Weights of a small GPT-style language model, trained from scratch on English Wikipedia.
Size: MLP 384 tanh GELU, vocabulary 512.
Architecture: LayerNorm before each block, rotary positions, biases, untied embeddings, attention and MLP in parallel.
Each number is 128 + 32 x the weight over its row's rms, rounded and kept within 0 to 255. Layers, rows and columns count from 0. The size above them is the row's rms in percent of the matrix's.

# layer 7 attention output (transposed), 288x192, rms 0.0285, rows 263-287, columns 128-159
size [100 101 104 102  99 106 101 106 107 110 106 101  91  93  92 104 104 102 105 103 100 101  95 101 105]
[[105 132 138 164  92 115 139 114 132 123 143 156 170 103 135  65 144  85 130 128  47 122  76 184 124 142 103 179 163 106 121 140]
 [137 192 150 144 120 169  83 154 146  82 135 108 111  89 125 105  88 155 118 157 133 205 162 156  53 119 160  90 125 124 142 141]
 [128 132  98 112 129 155 124 133 110  36 158 192  85 131 197 149 134 205 139 119  82 134 120 162 190  92 186 103 157 130  63 157]
 [140 100 160  76  64 152 116 158 161 119 148  74 186 129 138 105  76 114 199 131 106 120 117 106 121 127 114 147  86 187 128 128]
 [ 99 144 143 140 168 181 218 115 110 141 115 129  55 129 141 178 207 161  83 164  91 113  57  96 150 123 180 113 161 104  87 111]
 [137 122  87 126 191 152 130  41 149 163 100 119  84 134 149 166 186 116 137 144 130 155 144 182 157 127 112 170 141 103  22 161]
 [155 129  67 209 160  77 137 125 145 142  81 103 127 151 150 130 163 157 110 178 137 158 124  70 101 121 130  91 188 102 116 168]
 [111 124  96 155 152 103 147 126  82 124 108 174 159 143 197 167 131 126  99 110 144 148  96 149  96 117 104 125 120 142 135 124]
 [111 166 123 131 116 148 177  54 141 104 156 133  94 197 138  96 135  99 120 121 163  82  92 121 172 131 157 120 160 170 165 167]
 [128 130 103 142 101 133 126 146 167 105 173 112 131  95  89 141 189 177 127  87 162 193 177  51 114  91 180 162 181 135 122 141]
 [140  78 119 136  85 179 155 118 135 155  88 158 104  84 148 153 101 151 133 100 100 125 211 137  95  79 115 130 166 132  76 127]
 [100  88 108 203 143  79 100 135 122 185 135 100 130 163 131 132  88 174 118  87  75 100 106 167 118 119 114 106 204 170 111 103]
 [135 107 144 140 142 118  95 148  90  87 122 162 148 149 129 130 157 129 123 111 129  66 112  58 125 147 106 108 148 109 174 117]
 [108 182 132 109 226 150 123 143 110 138 185 115 152 116 161  94 161 137 109  66 117 133  78 195 125 109 115 165 114 108 156 152]
 [110 117 127 111 120 117  96  74 131 126  74  94 108 146 177 160 105 150 169  97  87  87 109 170 138 112 143 136 103 153 129 133]
 [110 187 163 115 142  87 124  86 133  84 197 145 161  95 158  82 127 121 140 134 134 149 125 130  97 128 179 116 162 112 132 119]
 [148 153 152  83 160 137 107 131 187 102 102 161 142 130 149 170 130 104 182 160 185 121 151 153 114 116 114 108  90 140 158 129]
 [107 101 105 139 130 211 157 170 103 167 126 139  85  80 159  58  85 157 114 101 121 131 130 131 128 138 123 135 150 101 120  81]
 [105 145  65 142 119 120 176  68 155 111  58  60  63 115 168  90 174 157 101  99 149 129 149 168  96 123 109 155 155 114 108 169]
 [ 88 112 128 167 188 176 156 139 128 119 108 132 128 128 150 139 111 180 101 143 152 185 126 146 122  73 107  92 143 118 187 136]
 [145 108 126 144  42 146 136 191  75 170 141  55 104 125 133 114  72 169 134  71 129 143 117 161 141 168 136 103 114 109 117 171]
 [103 107 139 106 148 179 158  72 137 120 152 176 124 148 104 126 116 159  72 140 104 149 133 132 160 132 132  74 191 168 116 158]
 [119 162  91 158 144 130 129 130 132 156 149  71 106 132  80  94 126 178 134 142 112 110 137  97 161 129 100 154 175  94 171 120]
 [ 83  95 155 137  86 104 149 140  84 151 102 177 148 113 150 110 185  74 107  90 132  88  85 133 121 153 148 165 112 136  99 105]
 [149 131 161 169  96 179 112 171 111 108 145 132  86  77 137 116 108 159 161 129 149 177 148  91 186 143  95 155 139 142 126 137]]
# layer 7 attention value, 288x192, rms 0.0377, rows 264-287, columns 128-159
size [ 98  98 103  98 103  98 101 107  98  99 103  96 100  98  98  99 101  98  99 101  98 103  98 102]
[[169 158 114 128 151  91 144 174  62  86 102 140 134 167 114 139 140  93 111 133 133 103 152 113 200 190  92 229 123 117  99  90]
 [ 90 110 122 138 112 115  98 143 125 249 140  76  87 110 121 119 105 125  99 119 127 116 117 103 107 129 134 112  90  84 117 128]
 [ 93 155 133 201 155 144 122  99 147  92 104  95 129 109 108 180 169 105 141 146 126 135 115 150  98 118 174 153 103  67 175  80]
 [130 125 135 122 156  99  76 109 134 103 125 160 115 105 118  49 169  72 184  74 131 133 175 124  94 123 126 200 119 140  87 144]
 [139 153 109 106 135 126 107 185 149  97 107  70 139 130 142  95  85 165 167 148 141  73 154 129 100 105 147 137  96 152 143 126]
 [169 130 135  94 118 114 160 182  77  47 186 144 136 153 160 110  89 132 111 114 136 154 143 126 139 118 102 174  83 136 160  89]
 [ 95  90 108 150 103 149 164 143 124 108 144 125  63  87 147 118 104  96  89  93 174 172 129 165 135 167 103 120  92 149 155 138]
 [122  75 151 140 147 171  84 171 126 123  87 118 148  53 144 172 125 164 180 146 126 187 131 142 139 112 133  90 154  87 138 125]
 [112 141 136 144 157 132 134 101  73 134 150 103  95  89 104 154  93  72 129 152 151 113 111 137 128 188 119 123 135  88 123 131]
 [ 98 148 115  75 184  66 124 124 143 138  99 131 153 146 197 114 117 181  87 124 163 135  75 133 130 125 120 139  77 132 157 135]
 [111 118 188 148 157 121 153 139  89  89 100 177 129  52 107 144 103 148 175 194  91  73 142  79 105 103  98 102 139 134  92 114]
 [129 120 122 155 133 146 101 163 166 131 161 122 199 117 137 152  79 136 140 141 156 121 140 170 146 131 126  81 136 138 130 164]
 [103 150 101 112  78 160 109 160 199  84 107 170  70 104 151  89 119 117 108 136 162 141 168  96 140 121 113  36 140 100 138 113]
 [110 137 168 172  83 112 143 154 120 141 199 120 143 121  90  95  94 173 117 171 143 105 151 113 138 126 157 141 180  97  78 104]
 [103 141 101  99  64 144 149 151  86 138 116  53 122 137 122 172 120 135 178 169 148 107 135 106 123 135 111 151  94 183 125  83]
 [136 122  91 175 103  89  97 118 119 153 173  93 172 125 100 111  92 186 113 102 145 141 163 112 127 124 149 151 163 122  61  77]
 [112 143 145  40 126  55 166 130 125  71 108 165 156 106 121 219 127  45 135 117 111 196 134 163 120 101 120 122 137 145 156  78]
 [122 178 111 115 167 141 100 130 104 173 191 171 153 188 145 151 122 135 139 165  81 135 128 156 105 141 128 122 133 137  97 127]
 [111 137 159 156  81  95 163 156 179 111 123 112 105  80 170 123 133  97 109  77 113  61  99 158 147 162 180  70 108 142 151 132]
 [139 164 133 165 135  95 124  91 145 159 128 100  68 119 170 160 197 146 141 124  77  74 116 143 114 113  88 149 134 111 116 118]
 [133 129 189 152 148 128 130 121 127 174 121 115  89  79 121  88  94 152 138  83 173 101 154 152 193 137 132 183 124 105 136  93]
 [149 198 153 182 154  93  53 141 127 176 203 159 148 135 144 174 124  87 179 131 162 108  61 128  78 102 127 100 139 152 161 126]
 [164 139 166 136 135 143 119 139 188 139 116 129  90  97  94  93 140 176  78 190  75 162 107  90 120 119  86  70 140  86 169 158]
 [117 122  82  91 170  95  88 135 130 154 163 187 146 142  59 170 142  53 171  78 149 123 158  76 171  84 153 140 109 104 146 132]]
# layer 7 MLP up, 384x192, rms 0.0484, rows 0-75, columns 128-159
size [ 99  98 102 104  99 102  97  94 102  98  95 106 104 100  95 104 113 108 107 104 104  95 103  99 103  94 100 102 102  98  94 101  99  95 106  98 101  92  96  96  99  90  95 105  91 104 100  98  98 101 103 100 105 107  94 103 107 102  97  98 102 100  97  89 102  93 110 104  96  97 100 108  99  96 100  92]
[[121 116 157 108 129 107  92 129 128 178 148 137 146 130 152 112 167  91 139 161 154 191 196 146 117  73 176 152 143  84  93 156]
 [124 124  84 106 128  98 113 156 113 168 150 141 151 150 108 140  91 169 122 124 114  86 170 122 153 112  88  71 124 123 154 124]
 [105 176 132 167 124  95 144 149 125  85 145  72  83  91 159 133 136 122 130 172 119 125  89 169 155 117  77 160 132 161 138  66]
 [173 152 122 189 131  99 123 146  92 116 118  70 126 122 166 136 103 150 137 101 123 160 141 144 128 121  86 148 167 116  88 144]
 [160 116 108  78 192 138 123 195 189 100 133 138  99  92 132 109 165 164 192 137 124  80 143 127 136 137 137 119 109 120  67 164]
 [142 135 105 125 109 146  96 150 147 139 128 112 146 102 118  51 107  84 134 126  95 181 135 100 109  93 116 110 167 142 171  77]
 [ 99 180  84 166 147 115 101 107 167  97 127  73 155 159 133 135  82 118 136 144 135 153 138 103 148  85  42  75 133 158 161  88]
 [116 136 166 101 136 139  74 128 134 203 146 136 143 115 135 122 157 129 185 105  30 138 156 131 119 168  96 148 126  90  87  70]
 [ 94 102  83  71 169  91  81 118 157 153  69 138 132 161 151 117 137 101 157 109 113 132 128 158 133  88 164 156 159 114  87 123]
 [153 140 143 106 113 160  75 108 179 180  98  99  48 134 128 118 118 129 100 170 153  68 149 104 169 172  92 119 132 175 120 164]
 [150 147 139 112 139 153 143 176  94 119 133 121 157  86 161 190 123 158 122 124 145 127 156 139 144 185 140 183 159 157 114  93]
 [144 129 132 151  96  85 132 151 140 150 154  65 122 145 134  85 126 126 172 139 121 140 105 170 169 106 125  69 140 123 132 115]
 [ 61 113  94  43 166 118 135 145 152 214 114 118 145 136 136  83  94 153 132 132 110 105 145 167 130 145 144 186 149 147 100 134]
 [ 49 218  77  70 132 129 159 114 115 104 140 122 115  66 209 124 108 139 178 153 107 112 135 156 122  79 149  93 150 134 149 125]
 [125 109 114 119 121 113  98 110 143 129 173 106 166  88 137 216 125 133 107  94 116 110 146 113 103 105 150 183 120  87 146 110]
 [ 92  93 102 109 124 109 113 156 139 188 112  72  91  81 181 169 144  74 109  87 121 143 112 139 127 126 145 163 182 118 105  98]
 [ 75 150 147 145 152 148  92 171 119 117 188 107 126  98 125 171 164 163 139 138 108 173 133 138 153 118  97 153  93 182 141 116]
 [ 64 142 115 133 109  59  87 105 151 156 142 118  54 122 168 101 103  97  93  97 114 206 144 170 137 163 121 139 127  86  76 115]
 [107 138 132 159 131  74  73 126 137 138  44 143  50 114 125 112 144 116 165 109  86 136 120 173 136 113 148 188 162 123  66 142]
 [154 147  57 170 150  77 119 153 108 163  71  68  79 151 171  55 109  99 130 142 145 109 153 159 104 110 114 103 118 121  92  92]
 [ 77 148 125 115 126 120  68 117  58 163  77 132 131 155 128 162 149 135 150 131  76 163  57 101  96 140 191 121 140 144  92 137]
 [ 51 181 122 117 137 116 125 131 171 134 117 173  81 166 123 100  95 167 203 142 118 119 150 146 150 103  77 157 198 141  99 161]
 [ 72 154 154  85 137 191  87 227 120 148 142 112 169 154 118 109 114 106 126 166 120 161 153 156 165 124 157  82 128 120 127 118]
 [ 98 150  90 120 138  97 144 132 126 135 107 156 122  72 174 144 116 117 115 158 128 100 154  62 115 159 148 211 169 125  89 110]
 [138 174 125 108 178 149 102 153 104 151 195  90 152  94 106 110 117 167 166 126 124 197 155 126 176 148 155 121 173 162  96 120]
 [131 163 119 109 112 142 159  91 104 122 129 133 118  71 135 160 137 161 127 120 104 138 133 112 151 128  89 135 123 120 162 146]
 [ 98 117 126 102 125 107 117 184 153 130  95 110 145 187  83 159  96  94 110 169 105 134 199 129  85 100 126 148 143 124 130  93]
 [139 140  89  97 163 121 169 127 113  82  99 151 132 152 169 158 147  73 118 168  95 132 104 165 106 176 120 131 101 143 122  79]
 [ 97 157 102 103 135  93  95 154 104 144 122  73 148 167 124  73 148 180 102 207 119 101 102  72 101 129 147 137  90 116 107 103]
 [130 120 122  98 164 109 149 137 130 125  95 117  90 136 118 148 123 138 121 183  55 108 168 134 165 178 144 154 169 130 172 137]
 [ 78 122 101 157 172 175 120  86 129 129 123  63 143  76 107 104 154 122 163 106 117 115 195 205 139 140  97 116 115 178 121 130]
 [157 106 154 114  82 145 104 187 109 125 167 154 164  69 164 170  97 142 143 111  80 114 141 130  89 101 139  80  66 134 127 179]
 [ 90 137 116  92 181 130  76  95 153 199 141 141 131 149 158 109 104 117 133 132  99  94 125 175 108 188 150 113 110 119 152 114]
 [106 182 131  67 150  95 143 123  97 162  89 125 201 142 120 135 148 139 147 113 131 128 144 119 114 120  91  86 150 146  84 153]
 [117 117 145 149 131 108  87 172 152 128 105 117 123  65 129 183  70 121 143 161  35 110 114  98 169 172 135 127 196 147  44 132]
 [100 181 162  98 122 127 106 125  99  91 163 107  95  44 139  93 167 124  94  90 120 158 164 143 151 152 155  69 109 150 120 188]
 [133 151 104 170 171 114 153 108 116  78  90 154 133 151 134 110  75  90  72 144 123 169 178 153 111 115 191 152 133 105  50 152]
 [111 189 137 175 128 133 110 178 124 139  90 146 160 184 122  98  91 143 148 126  80 133 189 179  81 147 169 118 110  82 126  99]
 [131 121 102 124 138 126 124 131 134 148  62 152 159 157 137 137  65 106 125 144  77 151 121 129 138  72 125 107 105 174  92  91]
 [ 94 121 135  90 104  89  78 111 104 136  54 108 121 111 135  36 114 158  97 158  50 174 157 163 170 114 112  65 168 141 152 196]
 [118  90 131  60 120  74 145 187 148 157 125 132 144 119 119  83 123 141 123 152  37  86 102 165 117  60  37 193  76  78 108 138]
 [ 91 169 101 173 171 158 160  90 130 167 158 148 142  77 149 130 188 113 102 123 115 103 139 132 165 116 153 155 116 113 125 144]
 [ 54 156 125 124 137  86 100 153  61 120 113  92 178 187 131 141  99 156 137 181  82 133 151 156 125 116 162 163 118 110  98 154]
 [ 75 129 130 147 136 188 124  99 108  96  81 170 127 107 149 169 134 106  76 148 136 135  85 139 167 120 135 138 152 153 146 148]
 [137 141 108  72 127 115 151 168 126 123 112 146 160  82  86 165 166 149  85 164 109 166  76 167 117  78 167 154 186 162 138 148]
 [125 146 134 118 118 140  84 122 147  83 104 115 145  95 162  75 125  99 181  94 139 110  55 115 113 130 167 149 209 158  71 118]
 [ 79 160 201 110 100  66 118 115  74 137 108 106 135  79 177 122 156 208 112 210 121 153 106 133 147 139 113  96 149 173 118 153]
 [ 86 112  82 145 157 142 119 102 120 138 139  76  63 117 169 117  66  87 129 144 138 120 169 131 170 126 115  89 170 146 146 121]
 [143 116 115  56 111 155 100 114 170 106 112  62 130 145 145 133 145  70  75 108 132 137 107 143  71 180 131  79 101 143 119 127]
 [154 121 137 159 136  93 120 171 151 113 107 131  53 112  98 104 153 134 128 116  88 173 170 115 156  69 107  88 142 131 153 122]
 [171 117 128 144  95 128 110 134 134 133  91 112  82 124 160 104  59 122 110 225 143 184 159 165 157 118 114 102  94 128  90 130]
 [ 89 178 134 129  93 124 122 139 130 198 103 129 146 105 117 132 150 167 132 167  99 155 111 139 113  89 110  98 160 127 129 158]
 [158 111 135  54 143  67 167 164 108 121 130 104 109 151 143 107 121 116 133 121 123  91  85  97  73 165 140  90 139 103 122  99]
 [111 115 122 101 193 153  67 155 116 162 133 132 100  46 145 152  99 127 124 108  99  76 107  87 190 106 100 175 113 150  65 164]
 [107 160 155  87 133 166 137 182 149 153  67  96  69 139 124 144 149 171 112 152 100 130 146 183 124 104  93 163 176 127  71  80]
 [156 138 111 120  97 130 102 209 131  79 100 163 136 133 157 106 131 157 128 179 113 142 200 170 106  81 110 141 166 142 114  69]
 [150 113  99 122 132 167 131  97 172  80 165 104 119  93 146 119 132 119 141 130 115 150 111 158  94 151  94  90 149 171 158 119]
 [110 169 105  96 178 137 116 127 125 152 111  58 135  94 180  77 119 186 120 171 109 145 131 145 126 124 158 128 119  97 127  88]
 [149 131 146 133 186 145  54 148 120 154 151 150 116 147 120  86 128 115  63 116  98 125  98 179 137 126 144 155  92 139 172  81]
 [113 123 101 107 196 148 146 116  99 134 103 116 147 102 129  91 132 165 152 136 119 125 133 155 125 159 109 224 119 114 184 107]
 [145 118 129 123 133 137  96 143 149 150 113 192 142 155 106 132 168 122 117 165 126 125 139 135 143  96 171 117 110 114  85  60]
 [123 110 143  61 129  93  99 148  99 166 133  53 154 162 128 107 142 119  67 118 111 139 140 104 113 153 123  88 157  98 138 144]
 [118 133 136 109 160  85 130 122 104 137 103 144 110 161 131 130 131 122  88 132 132 151 128 133 120 156 126 150 144 117 124 150]
 [ 73 127 127 154 134  48 140  97 110 188 120 113 108 162 102  55 149  82 131 120  66 138 138 144  92 168 181 162 201 190 149 171]
 [ 84 119  86 179 172 146  66 136 165  76 107 171 123 136 109 165  91 115 157 171  98  83 131 153 178 108 123  99 162 147  76 129]
 [187 139 120  96 142 145 147 125 121 104  95 108 168 127 164 170 112  94  96 101 103 148 187 179 108 117 137  95  89 130 156  80]
 [113  92  93 170 112 167 145 131 118 118 156  93 129 147 177 104 150 175 142 119 118 129 120 136 147 137 114 128  85 190 116  96]
 [ 75 153  45 146 134  67 143 148 145 139 154 111  88 117 104  80 145 110 104 143 134 115 131  94 118 119 153 179 154 101  85 128]
 [119 141 113 187 134  96 147 107 153 111 163 153  76  89 178 155  90 131 111 158  83  88 122 105 169 103 162 113 129 196 152 136]
 [ 93 138 155 104  69 107 178 135 100  81 174 115 172 128 175  93 132  51 141 161  96 157 192 130 117  89 179 137 102 194 121 123]
 [136 119 154 138  71  77 120 178  82 176 158 103 108 123 141 161 169 134  99 121 127 120 125 104 203 146 137 126 122 115 119 155]
 [126 137 140 132 155 163 155 151 118 120 104  61 133 141 123 116 106 189 124  89 144 131 116 177 156  76 125 117 149 120 138  81]
 [136 144 123 148 145  78 128 137 124 138 114 110 178 128 179 114 163 101 100 110 157 180  93 170 131 140 134 222 162 110 149  70]
 [122 135 133  97 122  94 107 116  85 190 150 123  94 132 146 110  70 140 121 214 152 179 123 145 161  80 124 106 153 142  83 149]
 [123 169 117 106  78  74 100 163 221 178 124  60 168  80 101 107 154  91 129 124 154 104 147 115 107 126 131 130 130 159 117 106]
 [131 149 143 110 142 143 133 158  72 138 149 113 113  98 102 108 122 127 119 175 119 130 172 128  96  91  70 105 131 128 162 169]]
# layer 7 MLP down (transposed), 384x192, rms 0.035, rows 0-74, columns 128-159
size [100 102  94 115  97 105  96  93 100  94  95 104 102 101  95  97 109 102  92 106 107  96 110  99 102  97 103 103  94 106  97 103  97  97 103  99 103 102  88  91 101  88  92 103  95 108  99 101  98  97 111  98 102 107  93 107 104  99 108  98  95 101 108  86  99 103 104 102  93  98  96 116 102  96  95]
[[199  66 174 117  88  71 164 154 104 117  75 139 160 106 128  97 114 135 121 109 126  96 117 111 129 110 201 163 208 179 133 127]
 [137 145 170 143 142 115 138 100  87 236 145 150 135  86 116  97 122 146 143  85  83  97 132 130 185 103 121 121 114 126 151  94]
 [127 140 122 130 172 162 103 167 132 130 125 155 110 196 146 140 156 161  91 153 164  61 173 127  75 144  93 140 134 136 122 199]
 [ 95 103 208 154  91 172 164 142  91 141 158 145 190  96 137 159 144 162  83 134 179 127 135  97 113 173 162 106 106 138 164 137]
 [ 93 172 103 115 108  97 108  60  92 144 139  75 155 128 126 115 138 140  73 182 135 142 137  74 152 109 135 192 106 145  91 131]
 [ 69 122 108 150 177 124 127 134 122 144  47  98  91 140 152 124  95 146 120 183 139 128 124 157  75 121 130 115 153 188 111 116]
 [ 44 133 114 100  97 110 149 129 105 141  79 111 119 117 131  93 158 172 140 100 122 128  94  91 103 101 170 128 173 142  75 166]
 [141 111 112 192 113 175 169  89 141 120 178 179 105 115 172 114  99  97 137 125 178 144 101 142 134  73 150 108 138 130 141 141]
 [171  99 156 131 133 139 107 187 135 115 117 104 144 134 130 129 146 121  87 193 130  62 152 102 118  70  96 161 101 126 170 136]
 [126  97 143 101  88 172 167  77 168 119 115 177 147 105 144 154 142  88 146 140 177  34 149 126 114 157 148 160 191 109 122 130]
 [ 85 131 133 161 128 118 119 143  85 136 108 174  89 129 122  58 104 139 166 123 102  99 103 137  79 121 152  84 134  87  71 130]
 [148 118 146 128 122 104 120 111  91 100  51 141 155 112  99 113 108  93 142 112  98 171 154 164 156 126 137 158 111 116 109 165]
 [145 151 138 145 205 136 102 132 195 170  93 142 159 105  79 123  92 101 142 121 121 119 161 130 108 106 118 115 125 137 141  95]
 [168 132 119 179  99 158 123 129 153 174  89 106 166  97 143 165 132  80 125 140 139  93 175 126 121 146  98 151 135 126 190  99]
 [168 125 168 117 178 133 123 150  99 125 102 133 141  98 112  98 127 119  64 143 141 135 145 111 129  79 192 100 113  69 145 105]
 [108 148 146 145 117 186 127 146 170 117 168  97 102 167 172  61 114  96 108 177  80 114 129 104 106 129 132  96 114 146 129 140]
 [112 143 190 148 149 131 152 161 146 130 131 123 134  98 145  71  85 158 138 129 133 108 154 150 142 134 142 111 111 163 144 148]
 [193 109 174 131 123 148 175 130 174  88 162 128 116  91 109 122  90 106  87 102 182 108 107 156 129 134 144 129  94  91 120 133]
 [148 107 158  43 117 148 136 140 114  99 151 164 171 160 151 153 156  89 182 109 156 108 153 125 144  49 110 128  78  83 136 138]
 [153 101 144 155 138 185 115 146 148 170 144 166 102 127  70  42 153  82 130 139 103 111 148 109 148 112 159 129 133 114 139 136]
 [131 101 109 132 126 116 136 107 135 134 110 140 144  73 121 106 115  99 106 156 127 126 142 185  87 137  75 186 140 130 122  95]
 [159 132 223 148  74 145 158  54  96 146 127  52  83 108  70 112  94 153  98  88 124 155 138 188 117 155  89 142 147 105 113 143]
 [145 120 115 160 105  95  86 149 164 100 128  91 121 202 176 123 129 134 122 137 142 143 106 132 121 159 101 162  96 161 130 115]
 [140 184 117 128 127 111 146 118 155 117 187 105 177 152  80 166 120 136  76 100 150 165 171 104 149 116 146 135 129 121 118 126]
 [ 91 167 134 103 140 183 120 142 105 129  92 143 139 118  83 122 120 187 153 201  87 130 177 146 125  96 124  83 157 126 136 103]
 [123 144 107 128 115 113 142  68 125 119 132 144 105 153 145 142  59 172 163 119 140 143  71 200 145 179 121 159 143 101  53 176]
 [125 169 131 158 119 136 124 159 153 109 137 109 103 121 127  96  97 102 152 112 140  77 120 141 191 152 154  78 144 126 144 152]
 [126 141 123 132 121  83  79 163 112 111 161 173  93 188 105 131 184 156 158  83 106 129 143 147 124 137  71 145 161  65 162 119]
 [134 106 174 104 165  89 136 100 126  99 123 133 107 122 104 140  94  64 165  83 200  37 122 116 116 119 108 142 102  73 118 132]
 [113 118 127 182  67  88 113 166  98  69 146 135 126 173 176 169 167  64 149  81 142 121 101 143 110 139 103 136 135 171 136  77]
 [139 152  59  96 133 160  70 129  73 126 173 127 119 166 177 178  97 144 105 160 134 101 128 127 143 195 128 120  91 150 120  73]
 [128 140 136 173 141 150  98 138 145 163  87  98 119 159 164 109 113 147  72 163  77  97 112 129 109  92 174  82  94 139 125 109]
 [152 135 175 167 130  91  99 135 187  90 120 111 114  84 124  97  67 152  71 135 151  97 116 177 151 130 180  90 169 143 129  52]
 [131  83 132 151 144 213 204 168 150 125  78 152 139  96 156 167 110 104 134 124  82  94 162 148 141 173 129 156 176 104 107  74]
 [148 171 197 143 125 134 123 132 141 157  89  77 143 149 130 159 172  85 158 145 105  94 145 151 139 151  94 155 118 133 183 178]
 [167 113 145 140 135 165 183 133 143 118 209 148 161  74 139 111 165 121 138 110  66  39 110 134  95  94  78  84  83 169 144  97]
 [187 191 113 127 102 135 168  71  98 149 152  83 100 193  78 149 183 100 164  97 168 144 137 114 121  97 115 131 115 120 133 118]
 [ 87 107  96 138 213  86 102 100 153 130 141  86 125  95 145 151 193 118 122 123 132 100 119  44 130  57 139 106 165 156  69 113]
 [164 164 134 132 137 124 123  90 110 153  85 152 139 158 123 131 151 149  81  91 179 132 128  75 146 217 107 124  39 128 163 144]
 [194 150 155 137  74 154 174 125 145  78 139 107 111 192 118 143 116 186 138 107 150 149 135 156 158 122 163 139  32 147 131 155]
 [111 179 173 113 124 131  93 170  89 103 142 121 110  67 120 163 148 143 142 153 155 106 115  94  64 122 150 121 139 152 104 163]
 [153 111  47 118  69  69 111 148 152 162 153 101  60 142 117 180  91 111 119 138 124 108 144 106 143 138 158  87 105 202 128 112]
 [161 130 160  97 172 159 166 140 139 150 143 135 155 128 118  56 137  76 168 137 102  95  83 109 140 127 125 109 101 123 185  72]
 [109 163 168 171 125 111 141 113 135 122 109 104 136 137 133 102 126  73 132 117 124 138  89 118 114  49  64 117 168  98 157 170]
 [ 57  80 138 173 145 146 149 139  38 159 143 131 162 154 130  78 136 175 102 194 133 164 164 194 133 165  70  96 127 153 202 123]
 [ 97 134 125 169 110 119 150 140 158 121 194  93 145  76 100 133 135 130 131 111 144 130 147  78 140 158 161 186 128 120  94 139]
 [137  93 157 168 139 101 125 151 152 165 120 133 161 218 144 128 117  82 151 161 124 110  76 127 121 128  92 156  69  92 141 141]
 [109  95 120 146 144 144 157 141  97  91 106 169 215 168 104  65  86 159 141 152 109 100 106 180 178 129  97 131 121 105 117 107]
 [129 199 111 112 124 142 145 128 110 175 119 152 119 147 109 146 203 153 167  82 218 109 110 144  83 116 135 171  98 127 161 161]
 [ 98 140 211 104  97 131 154 163 148 173 154  70 129 169 111 112 137 148 100 169 208 140 110  80  76 118 213 126  65 165 144  99]
 [ 58 128  68  34  61 127  94 128 102 104 138 135 175 116 149  83 152 180  54 166 137 100 130  98  96  59 147 147 129 132 168 130]
 [135 140 197 137 140 127 107  94 102 123 178  67 148  54 145 132 145 139 138 178 154 113 160  55  97 164  85 181  67 108 138 115]
 [ 59  91 178 130 189 155 104 122  96 100 111 188  83 131 184 115 121 148 115 177 134 119  87 121 148  67 113 137 162  84  96 150]
 [147 191 130  79  99 149 164 104 113 146 117 120 145 135  47 139 141 142 134 145 131 156 139  96  99 141 152  81 105 118 145 164]
 [ 83 128 105 154 140  91 100 105 132 179  95 144 189 159 103 179 101 158  97 153 147 176 119  72 168 160 128  88 103 138 157 121]
 [159 164 116 155  41 189 153 124 146 121 170 131 122  89  84 131 131 168  72 159 196 145 156 112 162 105 179 143  84 103 103 154]
 [161 180  96  99  57 151 208 120 134 112 173 103 235 176  79 136 136 116 117  99 114 174 150 113 128 122 115 194  98 113 139 146]
 [107 120 110 122 169 125 133 110 124 145 102  97 148 145 163 114 164 127 141  94 179 117  83 124 134 129 158 178 113 185 121 117]
 [ 98  89 164  80 156 145 195 176 121 119 128 135 211 166 133 143 101 154 101 165 162 150 106 174 153 148  96  83 155 126 184 113]
 [126 130 125 117 139 142 133 128 131 106 179  99  75 135 115 129 140  93 127 114 125  86 110  84 143 109 100 118 149 133 113 116]
 [ 98  92 146  95 125 147 144 140 148 134 141 134 133 121 153  87 118 115 128 156 158 125 139  51 159 144 162 188 135 146 107 146]
 [164 164 157 138 163  90 141 158 126 108  87 105 123  84  85 145 144  98 180  94 184 124 133 181  86 103 134 169 133 133 141 129]
 [165 157 118 169 111 143 159 130 140 112 146 174 108  93 150 141 189 126 164 168 116 132  98 100 128 103 201  81  87 131 124 173]
 [ 81 173 180 185 120 141 167 113 128 110 101 154 105 127 128 175 145 142 136 169 150 141 113 143 146 125 117  89 131  30 162 161]
 [166 103 121 113  74 157 177 111 122 114 112 153 167 125 139 118 139 109 174 148 119 153 149  87  59  99 130  76 124  83 176 111]
 [154 110 216 129 197 107 106  66  75 122 161  66 131 102 137  85 146 179 121 131 120 155  59 141 142 116 100 182 164 114 164 157]
 [165 109  90  90  77 125 151 166 112 114 132 118 172  72  92  83 149  97 142  29  86 185 127 162 144 192 109 120 145  96 165 104]
 [172 160  98 108 149 126 132 105 107 150 171 132  92  63 111 162 115 117 157 117 123 110 164 134 191 149 139 139 147 131 135 163]
 [105 106 126 128  99  96 111  76  58 136 123 103 185 159 128  88 159 119 139 140 158 173 120 115 185 124 153  69 164 114 173 191]
 [165 141  68 173 147 115 132  90 119 132 116 117  97 118 146 159 123 111 165 200 222 135 134 170 134 130 160 114 115 152 117 117]
 [108 109  80 171 133 142  76  81 110 127 127 115 110 130 160 137 171 114  79  68 111 138 132  84 165 139 143 135 172 184 226 100]
 [151 107 167 189 123 111 112  74  98 152  78 117 157 165 132  86 112  43 188 133 122 128 112 151 165 199 114 145 114 138 111 148]
 [134 175 110 135 190 147  98  87  79 134 135  87 112 103  97  95 133 147 137 119 124 105 177 151 133 183 129 168 145 146 137 167]
 [222 172 146  82 107 147 149 154 180 127 151 161 137 105 137 174 124 144 169 112 117 141 109 120 172 144 127 158 139 140 162 127]
 [110 190 139 115  87 107 100 140 116  77 105 112 166 163  69  76 123 160 125 126 172 158  97  84 187 145 181 134 131 116 139 120]]